config.yaml
num_hidden_layers: 8
hidden_size: 256
num_attention_heads: 8
num_key_value_heads: 4
head_dim: 32
intermediate_size: 704
vocab_size: 1024
hidden_act: "swiglu"
norm: "rmsnorm"
norm_place: "pre"
norm_eps: 1e-06
positions: "rope"
rope_theta: 10000.0
rope_fraction: 1.0
qk_norm: true
attn_scale: 0.177
bias: "all"
tie_word_embeddings: false
parallel_block: false
init: "normal"
init_std_qkv: 0.0421
init_std_o: 0.0105
init_std_up: 0.0421
init_std_down: 0.00635
optimizer: "soap_variant"
learning_rate: 0.00434
beta1: 0.95
beta2: 0.99
weight_decay: 0.082
lr_head: 0.00666
warmup_steps: 109
schedule: "wsd"
decay_fraction: 0.874
decay_shape: "pow"
final_lr_fraction: 0.0
batch_tokens: 32768
max_seq_len: 1024
doc_mask: true
z_loss: 1e-05
train_tokens: 224200000
max_steps: 6843
dataset: "wikipedia_en"
Each number is 200 + 20 x the weight over the matrix's rms, rounded and kept within 0 to 999. Layers, rows and columns count from 0.

# layer 4 MLP down (transposed), 704x256, rms 0.133, rows 337-373, columns 192-255
202,218,179,200,208,212,181,207,196,189,193,212,181,200,219,199,223,184,209,219,198,229,176,192,185,183,247,208,180,212,202,184,212,218,184,200,158,204,171,167,209,181,193,195,188,236,216,172,180,226,190,158,182,178,247,201,192,194,191,224,209,190,205,229
197,186,192,212,214,182,210,201,191,172,183,219,198,196,211,204,198,229,189,200,211,204,246,245,168,224,239,180,187,187,240,210,204,160,179,191,201,177,206,238,222,206,218,233,201,195,198,168,204,173,231,208,194,186,201,216,222,211,202,178,193,186,184,219
192,214,213,186,197,208,199,215,231,194,196,190,213,191,190,196,210,215,186,196,209,220,179,166,195,232,201,210,209,228,228,200,192,234,193,195,200,249,213,223,203,185,203,211,145,197,210,165,197,202,202,184,189,208,249,198,195,196,221,210,219,173,227,211
226,198,218,201,224,181,186,219,188,205,209,171,161,229,227,209,206,218,224,186,182,193,200,192,211,177,200,206,215,213,163,174,201,197,233,183,196,181,183,208,216,198,211,197,222,196,181,173,250,219,189,177,213,176,204,211,199,198,222,201,210,186,189,217
158,216,214,186,208,196,202,195,216,186,234,200,224,204,196,217,220,177,168,243,171,191,216,201,204,191,189,197,216,188,209,226,246,192,211,199,175,172,177,220,184,172,200,203,185,195,201,203,169,229,193,177,189,225,190,228,192,190,202,204,237,177,206,207
235,209,179,180,180,172,199,210,202,221,188,230,160,214,206,224,231,174,198,228,198,190,212,173,179,213,195,168,229,177,229,171,196,172,215,188,184,214,205,171,233,168,189,210,171,244,199,222,199,206,194,190,192,229,207,189,198,201,220,187,207,183,205,221
212,217,207,156,230,202,207,172,187,199,189,218,218,211,157,180,166,169,194,149,222,223,204,203,201,175,198,202,212,219,223,186,205,169,195,171,238,216,199,200,211,212,254,198,188,189,212,200,170,189,171,235,206,166,183,211,194,199,222,131,189,162,184,185
143,240,186,214,192,195,223,207,198,192,188,202,238,203,209,193,184,204,205,203,188,175,200,196,197,210,162,237,168,217,196,172,254,203,162,191,185,232,169,221,194,167,175,176,186,186,219,202,191,177,203,183,214,223,224,214,192,176,245,192,197,207,220,210
222,234,208,198,207,184,219,220,185,209,220,195,198,170,184,204,163,167,221,188,180,220,212,206,187,197,212,205,174,223,210,233,194,200,181,189,193,204,220,250,203,202,186,232,218,249,151,204,199,205,229,181,151,198,233,227,192,191,193,206,199,230,210,206
257,216,181,226,195,184,187,173,215,215,203,195,167,225,210,203,170,234,177,192,197,195,202,187,210,203,207,159,211,173,191,213,187,171,187,209,249,209,236,196,204,207,196,205,168,186,208,161,201,208,197,242,203,207,178,179,170,205,209,188,187,178,134,231
223,246,166,202,192,214,206,183,195,225,185,237,210,195,163,201,181,194,212,193,184,240,202,210,186,200,193,226,197,210,235,208,195,158,200,197,216,202,187,223,193,193,192,183,186,210,212,162,209,211,208,233,197,190,186,192,156,227,197,162,182,235,143,216
192,208,191,210,215,200,197,193,178,204,209,215,181,239,208,198,208,224,236,207,206,184,144,211,191,198,211,184,194,190,187,208,197,200,186,169,194,227,213,184,202,208,211,222,210,178,202,193,216,241,215,206,185,195,181,226,203,187,200,215,209,200,192,197
198,221,233,225,169,196,190,181,180,216,233,194,194,192,175,214,154,199,171,192,208,198,201,189,211,169,179,198,184,186,210,201,205,197,197,198,192,145,186,155,162,210,213,205,220,212,196,173,181,206,172,194,201,178,210,204,174,201,165,155,204,223,186,234
221,193,191,255,175,212,230,205,175,205,210,180,205,206,214,188,195,185,211,228,190,162,188,231,202,190,181,196,202,216,178,237,200,224,228,203,177,226,212,183,168,192,197,176,219,199,170,197,191,209,221,204,185,198,220,206,220,198,179,208,191,198,184,175
188,243,207,167,189,180,203,205,222,160,194,225,188,202,191,216,223,208,201,229,208,213,193,206,211,232,211,148,216,169,201,206,225,197,232,196,194,231,208,191,200,175,190,224,215,196,186,183,168,205,197,222,213,196,207,190,229,159,174,161,219,198,183,197
206,164,189,212,176,193,220,190,205,187,187,199,204,181,228,166,200,223,211,202,189,235,202,176,203,174,167,182,181,196,167,197,198,208,190,195,194,179,211,223,217,192,206,213,197,178,227,154,149,255,181,211,188,191,197,195,186,229,235,200,177,199,188,205
207,200,189,203,214,194,212,214,212,200,186,184,175,184,206,193,188,172,224,143,186,231,214,220,230,202,221,201,201,166,228,181,237,204,186,176,217,198,206,187,203,183,205,210,229,198,197,187,233,229,180,216,181,189,232,180,151,198,200,169,199,209,227,186
207,199,213,153,172,202,183,216,194,184,191,216,148,194,193,205,204,174,159,239,207,223,223,206,220,212,197,216,186,166,214,202,200,192,205,219,214,189,182,201,171,187,216,192,221,196,179,213,207,182,215,216,202,205,191,205,192,234,211,224,186,197,218,176
188,186,140,238,197,201,195,212,179,189,199,196,206,172,176,204,208,217,212,222,198,187,215,233,182,201,217,244,215,176,206,195,181,187,202,191,165,207,233,231,183,200,211,195,163,212,198,223,190,214,190,178,225,211,233,197,229,211,196,218,224,239,206,180
206,235,254,162,197,199,204,206,185,239,215,218,190,201,246,207,191,230,211,200,184,186,226,165,200,189,190,213,263,199,212,235,201,227,208,186,151,214,184,180,183,193,209,216,188,184,188,205,177,205,215,160,171,203,224,225,159,238,198,188,210,184,225,183
188,222,209,212,167,194,200,213,205,200,204,206,187,218,176,219,197,178,203,193,192,208,164,140,171,217,222,220,215,184,211,191,223,157,207,178,206,205,210,156,194,204,190,203,205,226,237,160,210,168,198,200,196,231,187,191,207,185,183,196,218,188,188,191
169,197,221,210,166,252,201,207,219,204,205,167,202,206,208,162,191,218,184,222,206,213,178,187,190,206,233,192,202,183,227,192,211,201,172,222,169,213,177,233,192,194,192,198,186,184,205,191,209,193,218,219,177,169,265,177,205,196,194,173,207,192,211,219
180,197,155,237,215,182,190,276,203,192,203,192,171,188,177,221,206,200,207,189,194,175,216,218,212,211,193,232,166,219,192,191,218,214,195,240,179,237,197,207,202,194,212,195,209,190,166,237,213,174,237,215,192,188,205,203,195,219,236,227,197,165,188,175
193,269,207,218,197,178,215,179,199,200,223,207,195,215,199,213,206,184,194,153,202,188,202,217,204,196,186,163,231,180,216,183,210,214,209,217,201,216,174,188,183,224,206,227,203,203,210,203,210,194,190,237,167,174,220,196,214,156,205,216,199,186,219,177
168,184,219,199,200,228,215,224,194,206,197,220,218,183,209,185,219,215,221,193,156,180,202,193,186,199,193,182,222,162,245,188,184,221,203,232,208,180,190,196,191,207,199,208,211,224,185,171,194,200,168,200,204,162,208,229,215,202,193,200,199,220,211,208
187,217,209,232,177,210,172,213,190,199,211,187,224,215,213,211,235,201,200,199,211,158,208,187,176,192,212,173,203,199,212,191,195,197,183,194,145,186,202,219,210,225,203,188,190,195,185,186,215,189,185,206,163,243,195,215,232,210,198,234,248,188,216,173
197,227,236,192,181,231,170,202,213,163,209,197,185,181,217,198,189,202,200,223,178,202,210,198,224,219,178,184,143,194,175,231,191,209,207,173,201,197,196,202,187,210,230,192,226,167,208,219,219,207,205,211,200,172,207,191,177,199,230,221,199,225,205,240
184,232,190,183,213,207,189,224,226,209,172,165,205,187,167,196,204,204,200,228,203,211,209,161,198,211,213,223,175,182,197,223,217,198,206,218,208,207,178,213,206,196,218,165,198,197,204,213,215,159,219,191,209,177,182,227,186,208,253,216,213,206,212,204
186,196,188,207,209,212,236,221,227,191,203,205,229,197,213,218,225,210,202,217,193,193,202,206,201,194,207,183,214,197,232,174,203,220,176,191,162,213,188,221,217,181,187,199,186,219,191,177,186,191,189,202,214,198,180,231,203,216,211,192,224,201,197,211
166,198,198,212,195,201,242,207,198,236,187,198,239,205,213,217,209,198,233,218,203,212,213,204,179,219,171,197,212,175,204,210,207,174,206,215,168,206,195,171,209,207,210,190,197,243,189,222,205,216,193,204,215,192,216,217,190,176,201,219,225,206,216,147
176,204,204,231,191,231,204,171,222,173,203,197,177,189,247,167,236,209,196,195,211,183,187,202,176,195,183,206,216,216,193,191,207,193,192,206,178,206,210,129,178,218,230,197,213,213,177,217,230,194,183,210,182,160,206,164,213,202,266,215,194,175,217,217
213,180,228,252,202,187,172,225,171,218,202,198,203,197,200,170,196,193,180,192,196,203,199,189,157,238,214,205,209,177,206,219,212,198,218,193,216,170,173,215,164,195,188,135,210,195,169,167,155,193,203,215,215,193,228,187,176,176,198,215,180,189,200,211
189,172,204,225,212,197,169,160,184,211,204,181,187,186,197,170,177,166,194,219,189,200,197,224,231,204,215,198,191,178,211,184,199,207,215,199,197,200,162,194,190,223,180,205,241,219,194,201,210,163,211,208,161,181,173,212,207,194,194,197,187,192,164,220
204,193,195,248,202,195,200,184,199,182,193,217,235,209,213,203,211,232,161,186,224,178,253,192,187,195,241,232,214,231,204,212,185,161,222,192,185,190,174,213,176,206,182,199,195,141,157,215,183,208,178,203,178,208,229,181,186,266,188,190,208,189,184,220
192,180,165,180,228,190,174,241,189,171,240,195,199,185,199,194,201,189,189,235,163,197,185,241,196,209,186,209,168,181,191,187,207,227,223,206,186,196,186,208,198,194,178,238,227,200,201,209,230,211,213,235,196,212,180,191,198,192,218,200,194,194,229,165
217,242,190,226,199,206,163,247,190,202,230,201,197,189,205,179,195,237,174,191,194,195,183,203,210,210,205,212,210,197,166,186,179,214,190,208,193,187,181,181,218,198,178,180,161,200,205,222,205,204,199,197,197,220,184,206,206,195,184,191,197,185,198,202
192,185,228,182,193,216,213,143,196,205,210,188,151,230,182,185,195,167,195,213,221,206,207,178,222,188,211,246,187,184,234,229,218,198,224,196,198,195,180,200,206,221,248,189,204,218,193,189,198,206,217,217,194,202,192,229,200,238,242,240,221,209,176,207
# layer 4 MLP gate, 704x256, rms 0.142, rows 338-373, columns 192-255
182,213,203,218,186,193,219,227,231,194,218,210,188,213,251,184,216,184,207,191,193,218,208,186,174,220,201,162,179,191,211,160,156,230,209,221,218,179,172,195,203,188,226,209,218,199,243,196,190,182,209,183,216,208,188,216,210,222,164,230,197,200,230,183
191,227,223,216,179,191,179,202,188,201,180,173,190,205,200,218,235,231,212,150,169,209,196,200,231,183,182,213,197,204,203,192,213,208,190,199,195,215,162,173,170,178,209,183,194,225,199,196,191,212,208,184,213,189,195,206,235,221,191,175,206,214,204,233
150,187,224,238,200,202,207,206,175,205,200,220,207,178,186,202,191,191,224,208,190,197,217,189,211,228,257,203,185,210,197,184,222,209,187,217,239,211,236,240,217,193,236,212,202,210,170,184,198,190,214,208,196,185,185,177,188,199,223,207,186,192,188,212
215,191,188,208,190,192,202,149,219,182,212,192,179,181,187,223,188,203,200,184,202,176,207,193,178,177,203,218,220,197,187,180,178,195,182,166,214,202,202,228,186,239,211,203,195,200,244,180,187,161,239,199,206,190,181,187,215,198,228,261,195,204,189,210
197,205,174,189,185,196,182,221,165,171,195,183,208,170,188,218,182,200,202,193,209,198,179,218,201,203,208,199,210,219,227,180,186,191,199,200,198,159,222,186,198,177,167,215,200,226,206,200,200,204,216,224,173,205,201,208,188,224,209,182,208,176,210,236
242,173,192,252,228,202,206,226,191,197,199,218,239,209,216,228,223,199,159,176,188,189,205,209,184,187,224,225,197,208,206,244,202,192,189,222,187,192,206,203,146,215,169,230,195,193,195,172,214,211,227,165,221,183,202,199,183,219,172,213,232,203,188,197
186,185,201,152,195,212,162,205,173,181,169,213,154,215,245,205,200,205,228,179,193,192,206,189,218,206,218,191,213,196,235,216,205,211,172,208,186,244,211,199,201,166,169,183,163,223,173,173,177,186,202,197,206,206,211,223,192,231,203,172,194,188,200,219
187,196,246,212,175,211,194,217,218,195,178,207,225,204,213,168,201,233,166,169,211,219,193,206,214,197,174,207,209,199,185,202,176,216,204,221,193,219,196,186,221,208,184,196,209,187,202,197,187,180,217,206,208,211,218,196,194,163,221,173,197,214,192,152
220,221,214,202,200,214,209,191,173,210,191,189,188,219,203,157,162,212,218,180,180,209,224,213,184,239,216,177,226,194,222,204,207,170,206,227,201,207,192,219,212,168,179,242,199,201,186,180,224,212,182,214,186,189,178,199,194,200,201,191,162,185,178,191
174,165,243,218,233,199,188,248,208,188,177,182,238,190,214,214,178,196,207,200,189,215,194,199,247,201,217,224,199,185,171,196,203,216,170,221,210,215,221,199,217,189,183,171,176,199,184,209,210,185,188,201,177,225,197,228,218,217,179,177,190,198,201,200
237,182,228,222,170,162,200,198,212,222,224,217,182,175,246,196,194,184,220,154,200,222,210,201,157,178,194,190,193,202,171,207,195,193,214,193,206,216,209,188,182,205,206,245,159,223,224,193,202,210,182,172,203,154,218,190,210,230,227,182,195,208,180,204
201,235,243,180,176,184,192,218,197,178,211,153,159,153,230,209,231,191,195,190,189,205,196,197,176,215,220,219,167,176,195,225,200,190,228,218,197,187,189,183,209,233,183,188,202,222,215,168,165,206,195,199,208,221,195,207,209,230,205,210,206,189,226,211
238,232,216,203,243,214,210,192,198,199,179,210,168,208,182,216,211,217,194,206,209,174,210,204,201,204,201,254,224,199,178,190,209,176,217,212,162,220,201,156,206,215,203,219,200,230,195,214,197,209,209,192,178,174,210,184,212,193,199,192,180,199,206,199
230,206,225,194,192,189,211,189,180,180,165,177,189,239,221,220,171,214,186,137,188,174,200,216,208,200,202,206,199,167,221,161,219,171,173,197,184,156,192,183,190,205,247,154,179,188,208,225,181,200,207,201,206,193,197,185,195,206,196,165,159,209,179,210
206,197,187,209,172,195,163,223,200,153,227,190,194,185,221,207,170,169,188,209,202,180,193,192,204,183,174,196,200,182,236,196,200,211,213,179,153,214,197,184,177,186,196,200,201,208,224,194,211,227,172,208,208,210,190,207,202,221,190,183,203,190,197,189
199,206,218,225,225,204,167,171,216,200,206,174,208,226,231,236,219,146,201,178,208,199,230,204,200,222,221,168,180,222,211,186,229,205,207,174,227,218,171,183,179,229,195,245,213,223,196,215,214,208,240,183,191,223,198,201,179,201,214,191,167,218,202,216
178,167,200,207,192,199,178,203,211,194,194,226,209,212,212,171,195,208,212,213,232,199,191,202,192,165,220,190,190,200,232,197,212,183,178,199,235,216,218,195,220,183,199,197,191,199,215,188,199,230,193,219,187,224,174,182,213,187,233,184,204,192,191,182
212,164,203,203,161,210,199,211,218,201,202,217,195,203,220,237,196,208,206,177,215,233,177,220,180,187,223,164,184,207,200,191,191,179,170,166,183,192,225,199,192,216,206,214,193,202,222,197,201,211,191,203,177,198,182,181,230,151,224,241,194,211,192,188
203,226,170,194,188,182,194,183,187,151,218,206,192,177,169,199,200,215,219,199,169,195,180,186,218,159,228,207,209,170,217,214,197,185,195,200,210,221,209,201,229,225,200,210,190,250,197,185,192,217,238,192,179,213,217,236,172,206,199,199,198,198,187,206
175,195,225,193,206,218,210,184,194,178,188,225,178,214,185,194,179,197,215,163,214,225,209,229,195,195,212,226,209,195,204,189,212,222,205,185,178,184,220,240,205,216,178,203,177,187,204,237,207,173,207,177,194,208,232,198,175,226,187,182,218,168,209,159
188,226,225,217,216,190,201,207,196,214,169,193,230,191,189,191,199,231,222,186,211,205,200,212,175,194,198,201,192,194,211,192,207,200,202,193,197,167,205,242,205,185,168,164,225,232,194,194,210,236,218,212,176,211,201,178,173,195,217,185,180,188,176,190
203,199,214,171,195,193,210,200,173,163,184,184,196,195,216,196,213,200,180,243,191,232,160,199,202,197,199,204,221,167,195,208,188,208,207,185,181,224,175,191,190,181,195,210,167,231,202,209,217,175,187,215,164,216,202,197,220,215,200,193,205,199,218,203
189,211,177,193,200,188,196,181,213,192,185,172,233,214,207,175,201,232,216,209,188,163,184,149,207,221,247,188,189,217,207,199,165,198,173,208,202,141,197,170,183,203,167,199,183,207,210,190,194,184,211,181,208,231,200,199,215,170,202,237,182,172,203,183
242,212,186,196,201,199,184,228,216,177,189,169,182,225,194,188,197,198,180,191,212,177,204,195,170,187,199,236,187,164,209,192,186,197,182,253,219,201,206,181,171,168,206,191,222,219,231,193,182,185,247,229,196,199,232,173,199,217,208,198,201,216,221,238
224,258,220,215,219,201,165,148,214,198,201,185,227,231,194,190,270,209,191,200,215,217,208,218,178,231,209,236,171,165,257,232,203,151,179,197,153,180,202,200,166,192,214,166,201,187,213,167,183,196,205,224,225,186,182,189,189,196,207,221,184,144,177,158
213,187,160,186,196,197,224,182,199,199,178,158,189,180,194,198,195,209,188,207,190,208,198,224,217,193,209,212,182,225,183,203,201,210,201,226,189,206,196,216,176,188,205,157,191,209,216,211,170,188,179,180,206,191,253,192,158,213,181,205,219,215,177,210
225,210,201,238,163,206,181,192,134,206,219,211,209,203,223,174,210,207,226,219,187,164,186,202,200,193,184,161,199,230,201,207,212,204,201,245,225,212,162,192,187,185,195,177,206,207,230,208,216,185,215,209,204,180,229,230,208,198,210,219,180,219,214,185
178,176,236,222,192,195,211,184,186,218,204,186,196,197,193,218,215,216,217,210,228,231,192,192,164,204,221,230,166,179,187,207,184,187,186,191,200,208,195,214,187,246,220,202,192,177,213,192,190,217,183,216,205,217,175,179,234,172,191,190,217,216,203,186
164,202,142,206,166,200,237,195,197,161,208,213,246,252,232,201,207,208,192,194,185,226,216,233,185,216,166,179,208,159,206,200,208,205,164,194,179,195,167,183,213,195,173,180,193,194,225,197,220,230,189,226,188,198,212,201,198,213,208,205,215,197,214,170
188,197,200,228,200,216,207,216,207,216,203,212,212,159,184,217,226,203,196,188,201,177,193,206,239,217,194,206,203,225,241,234,161,200,173,204,197,175,248,249,162,201,197,200,197,192,195,192,182,227,188,202,222,161,176,216,171,166,212,180,203,195,170,168
226,181,208,197,156,202,177,172,195,191,202,178,176,157,208,189,193,194,187,200,176,158,233,175,156,244,217,211,227,169,190,177,227,217,240,197,211,234,193,173,192,159,185,222,192,198,195,166,181,175,187,223,189,184,216,180,208,188,226,165,155,170,207,182
210,199,214,170,208,212,187,196,178,234,199,214,204,214,212,209,172,208,173,204,227,219,203,213,200,218,193,200,191,202,181,193,187,187,181,218,181,186,184,239,237,213,193,154,173,177,212,209,184,187,194,185,214,212,222,181,172,206,207,208,226,257,176,207
185,215,202,224,196,206,227,199,233,173,192,190,221,209,229,222,188,217,184,207,220,167,226,193,213,217,191,185,183,225,218,232,187,186,206,218,183,174,225,213,200,217,253,177,183,184,216,217,180,195,240,212,174,218,176,148,190,186,196,188,216,214,202,225
237,212,191,183,177,257,193,201,212,171,193,196,188,177,244,215,172,206,192,213,194,193,192,193,202,233,165,161,172,207,188,191,185,193,215,203,194,199,183,217,173,215,212,207,220,216,210,186,233,201,210,192,187,186,218,211,213,173,218,215,213,197,201,180
188,188,188,243,217,218,143,180,200,211,188,202,175,226,197,215,206,212,185,197,191,209,194,191,185,216,187,232,178,202,173,178,197,248,210,193,234,184,156,155,210,217,194,178,217,186,218,203,214,226,185,200,185,175,204,199,195,245,212,189,187,172,197,186
216,177,235,202,198,169,186,202,214,215,208,168,184,191,177,173,229,221,174,206,190,225,183,207,176,235,201,189,239,208,203,224,183,177,236,193,200,191,194,185,213,201,212,237,206,182,236,203,242,244,234,194,198,205,207,191,200,224,208,243,199,198,247,212
# layer 4 MLP up, 704x256, rms 0.144, rows 338-373, columns 192-255
207,204,224,195,182,199,194,218,189,204,174,206,191,192,148,189,199,198,192,206,177,195,201,209,207,159,223,227,200,198,191,206,175,173,193,197,224,199,194,217,208,226,218,159,192,171,210,183,192,213,239,238,182,180,190,229,204,212,194,211,207,224,202,225
226,201,156,199,203,183,210,188,197,180,195,209,189,224,237,213,201,222,206,212,208,215,190,165,189,202,196,203,222,196,202,228,194,204,166,224,248,211,189,193,211,250,216,190,209,212,221,206,191,201,204,174,210,211,185,199,172,179,175,192,194,193,207,204
201,216,218,203,210,205,215,217,119,212,174,188,212,214,206,199,212,217,214,229,193,193,213,221,216,169,190,184,183,211,202,202,248,198,204,206,192,189,197,201,188,177,245,201,185,176,187,190,240,227,211,194,213,198,252,208,190,206,190,207,184,169,189,203
241,223,188,166,224,194,199,216,194,198,190,204,180,212,183,208,186,182,198,225,176,213,238,221,233,198,229,176,195,195,193,202,162,211,214,201,249,179,219,242,176,207,174,200,199,185,186,215,203,176,178,217,207,205,193,220,189,181,193,173,217,168,193,158
209,172,224,170,181,204,231,211,194,205,173,189,206,237,192,218,151,188,173,217,199,203,204,211,186,184,170,183,190,213,172,193,213,207,201,208,205,213,224,210,206,178,219,200,211,226,193,178,213,204,214,204,229,199,234,175,194,196,223,220,213,223,203,184
207,175,225,179,180,203,204,209,231,249,222,192,221,196,196,192,209,186,181,172,202,208,191,206,200,245,205,208,173,178,241,219,220,200,224,240,211,224,224,206,168,214,208,232,213,172,158,174,195,201,150,231,197,206,190,195,192,228,205,247,181,213,184,202
207,227,168,205,200,207,211,180,212,215,175,213,237,233,188,247,183,204,190,215,158,187,207,182,192,198,200,237,199,208,198,191,187,202,172,223,209,193,218,243,201,226,214,176,198,192,202,172,173,192,163,188,184,199,208,207,166,173,240,188,162,239,171,183
165,166,212,226,185,187,200,233,199,236,165,212,226,209,213,240,198,191,201,193,215,221,206,175,191,183,189,186,230,235,174,180,192,191,191,204,193,179,227,180,207,212,215,234,192,224,174,190,182,223,173,183,207,184,200,194,190,175,207,204,230,206,205,177
168,189,220,171,191,182,191,201,214,209,179,207,213,188,223,224,206,210,203,176,207,189,219,191,178,189,214,192,205,179,189,194,215,248,246,194,197,163,223,197,188,187,188,222,189,188,198,164,207,205,193,211,189,216,182,193,201,233,205,178,234,217,206,177
198,150,153,207,210,194,212,206,227,160,204,202,197,218,185,226,194,225,176,146,196,219,228,211,232,198,175,216,200,206,209,185,159,204,201,202,188,206,220,193,197,208,167,188,201,215,204,128,170,191,218,214,234,188,184,212,192,226,201,203,186,218,196,210
221,196,204,209,214,225,194,200,213,174,241,192,237,188,199,169,229,146,189,193,198,195,218,201,179,214,185,195,156,227,226,201,196,207,210,180,211,170,230,223,211,235,210,209,203,219,193,194,205,198,218,208,175,195,207,183,200,209,207,210,214,202,196,210
162,168,174,170,208,200,193,194,218,203,199,196,180,178,203,195,212,202,170,209,187,188,210,227,237,191,184,170,215,213,205,182,183,169,197,197,195,188,199,210,217,169,244,214,219,184,148,207,205,194,160,247,156,203,201,191,241,209,165,188,200,215,162,210
224,223,181,194,214,198,187,149,193,218,183,181,202,184,220,185,194,207,200,199,227,188,193,209,192,224,216,208,218,219,189,180,208,197,224,225,193,217,181,182,213,201,220,194,198,198,191,187,194,187,215,215,147,178,210,208,206,188,225,172,189,191,194,177
242,210,166,209,189,196,228,231,231,239,184,202,201,187,208,201,211,188,195,226,237,221,184,165,237,220,207,195,198,156,189,194,218,191,200,197,168,154,215,200,198,201,168,193,189,203,206,200,154,198,178,177,205,188,178,208,204,199,191,196,233,201,210,181
196,226,234,193,208,215,234,152,206,211,183,213,206,197,174,169,221,216,181,167,221,230,192,238,176,186,218,203,200,191,206,204,205,201,148,184,213,220,234,231,215,168,162,193,201,206,185,202,209,185,209,199,233,206,201,209,179,203,177,189,141,195,199,221
157,209,196,206,192,241,211,224,197,214,174,185,190,238,201,190,215,195,234,180,191,173,234,220,198,235,184,218,214,176,258,204,202,221,219,205,223,241,199,170,219,226,192,185,228,191,213,186,211,185,212,211,169,189,190,217,196,184,214,156,208,209,201,210
163,189,196,207,191,207,201,197,185,218,212,227,175,193,187,210,216,181,199,171,205,178,180,192,187,160,227,188,221,206,181,204,214,191,176,193,181,208,197,187,221,210,224,189,204,197,203,188,206,217,219,207,202,186,196,198,198,173,200,190,220,214,242,194
198,168,169,199,216,225,191,230,210,189,206,222,208,172,179,201,198,208,196,210,234,198,195,178,209,223,244,176,195,220,196,236,199,206,200,186,204,240,183,231,183,194,206,190,220,220,211,183,207,193,198,236,206,237,220,215,232,248,233,217,191,157,241,222
205,213,249,215,215,185,209,171,200,235,210,170,180,201,200,199,217,208,168,199,203,222,182,205,240,171,207,222,213,207,192,200,212,182,181,201,172,219,193,244,198,205,201,214,163,197,185,174,180,200,196,234,231,219,197,199,211,225,219,215,219,204,188,210
213,178,209,183,227,208,202,211,214,189,206,217,196,214,208,159,185,174,223,167,177,211,171,221,193,193,174,232,199,187,207,226,211,199,179,192,224,171,156,216,193,153,176,192,188,224,203,206,181,182,177,201,204,204,214,189,175,225,198,169,190,146,195,190
205,177,219,170,182,228,183,171,229,185,198,246,185,179,170,215,214,141,197,209,181,222,189,202,206,202,204,178,189,213,200,216,190,220,233,215,158,180,214,189,169,226,211,248,201,154,190,222,215,197,176,205,215,211,237,215,224,209,237,194,210,214,240,208
189,235,203,183,201,191,162,205,163,207,165,200,204,205,174,202,178,225,209,186,188,167,190,199,198,205,188,202,202,191,165,213,175,179,188,225,192,223,200,169,168,190,240,199,222,212,217,194,183,219,233,221,221,207,189,189,209,191,214,180,212,204,175,209
196,201,197,209,174,205,185,195,161,167,195,182,206,171,181,226,198,202,203,224,174,208,189,198,205,212,203,218,190,226,229,199,177,201,200,214,210,183,210,184,194,205,203,232,208,215,247,204,195,177,212,222,199,234,170,181,203,187,200,180,208,197,200,198
209,171,211,197,208,210,239,189,175,205,194,205,209,219,206,191,196,231,190,194,202,202,219,186,188,183,175,184,207,166,210,198,213,196,252,206,211,217,207,220,199,200,193,179,167,191,186,167,207,179,203,153,210,229,195,211,186,227,176,204,205,225,181,188
180,198,205,187,221,219,188,202,191,208,165,186,178,236,200,182,210,198,225,150,193,232,212,239,185,201,201,164,196,167,223,200,225,192,201,202,202,193,171,234,211,221,198,208,246,222,236,203,202,208,225,215,180,169,212,176,197,220,170,218,203,192,169,180
183,216,200,204,203,191,183,214,199,192,231,203,203,189,164,209,170,171,210,178,235,196,190,214,177,202,156,197,199,205,203,218,196,171,176,221,200,193,219,159,215,199,202,181,188,184,178,181,218,191,210,208,182,204,199,191,180,191,226,193,181,169,197,215
228,200,208,193,207,210,189,256,197,171,187,224,210,216,198,209,173,196,177,216,218,180,217,190,182,195,222,175,213,189,221,229,185,199,177,198,204,183,226,212,195,209,215,190,189,207,225,175,217,162,177,191,214,173,173,159,186,165,210,213,237,185,193,221
196,195,187,208,167,202,203,211,195,191,190,200,216,202,185,234,211,184,181,216,172,163,219,213,184,173,182,221,201,148,200,153,224,186,218,178,197,217,175,213,210,232,229,187,184,219,196,257,216,209,223,155,196,212,190,187,202,210,202,228,202,162,186,188
175,188,191,197,182,221,214,204,216,189,183,201,221,186,217,210,157,156,234,175,179,195,193,197,213,173,201,208,208,222,204,232,230,237,191,187,222,219,213,177,222,200,239,235,190,146,189,195,162,243,177,183,158,185,195,222,196,231,217,215,223,181,169,191
196,198,201,209,227,199,191,198,185,170,189,194,182,244,211,202,249,205,187,195,214,197,210,165,191,223,178,189,201,203,209,191,189,185,173,216,187,188,202,167,181,205,204,199,172,192,213,210,188,206,209,197,206,215,196,219,195,156,224,196,207,189,185,200
182,185,211,234,177,173,174,205,219,206,202,215,215,177,230,237,237,219,218,211,165,193,227,157,228,214,223,174,179,231,233,159,222,263,224,216,222,208,206,211,178,145,166,186,196,201,207,167,231,198,211,192,182,169,182,224,235,229,212,207,181,198,212,176
202,203,207,239,193,221,212,195,199,198,201,201,224,211,168,169,205,196,183,153,214,173,199,225,187,218,204,182,181,194,213,209,216,168,176,214,218,234,224,209,196,204,214,182,249,202,200,184,210,188,211,168,207,210,208,187,164,232,171,157,207,181,179,205
203,201,185,187,229,206,202,182,201,200,184,196,192,196,206,220,186,177,188,200,160,173,179,207,218,201,218,193,214,204,162,179,202,206,167,218,184,195,227,242,205,197,179,193,220,224,210,221,189,157,215,196,187,201,164,209,170,164,183,188,170,219,175,194
231,203,195,194,214,227,215,152,176,186,211,187,197,196,202,211,186,182,200,194,187,198,187,189,202,221,182,211,177,192,239,202,151,220,251,199,188,190,213,207,241,219,197,197,181,203,199,204,200,202,202,261,196,189,188,188,210,183,152,188,194,197,206,202
189,207,184,204,203,226,208,145,223,212,174,192,226,207,206,171,185,183,188,177,182,240,168,193,239,207,193,199,202,181,173,200,220,217,190,210,201,183,176,176,181,199,209,204,199,197,232,180,179,210,238,161,196,224,212,164,223,219,198,205,197,171,192,183
183,179,173,172,200,229,194,221,203,191,199,199,166,193,188,199,198,178,218,229,140,184,197,204,207,200,227,197,161,199,232,205,216,220,222,196,191,218,156,237,160,215,133,189,164,169,178,194,182,178,179,220,180,203,195,191,232,195,243,218,211,184,208,202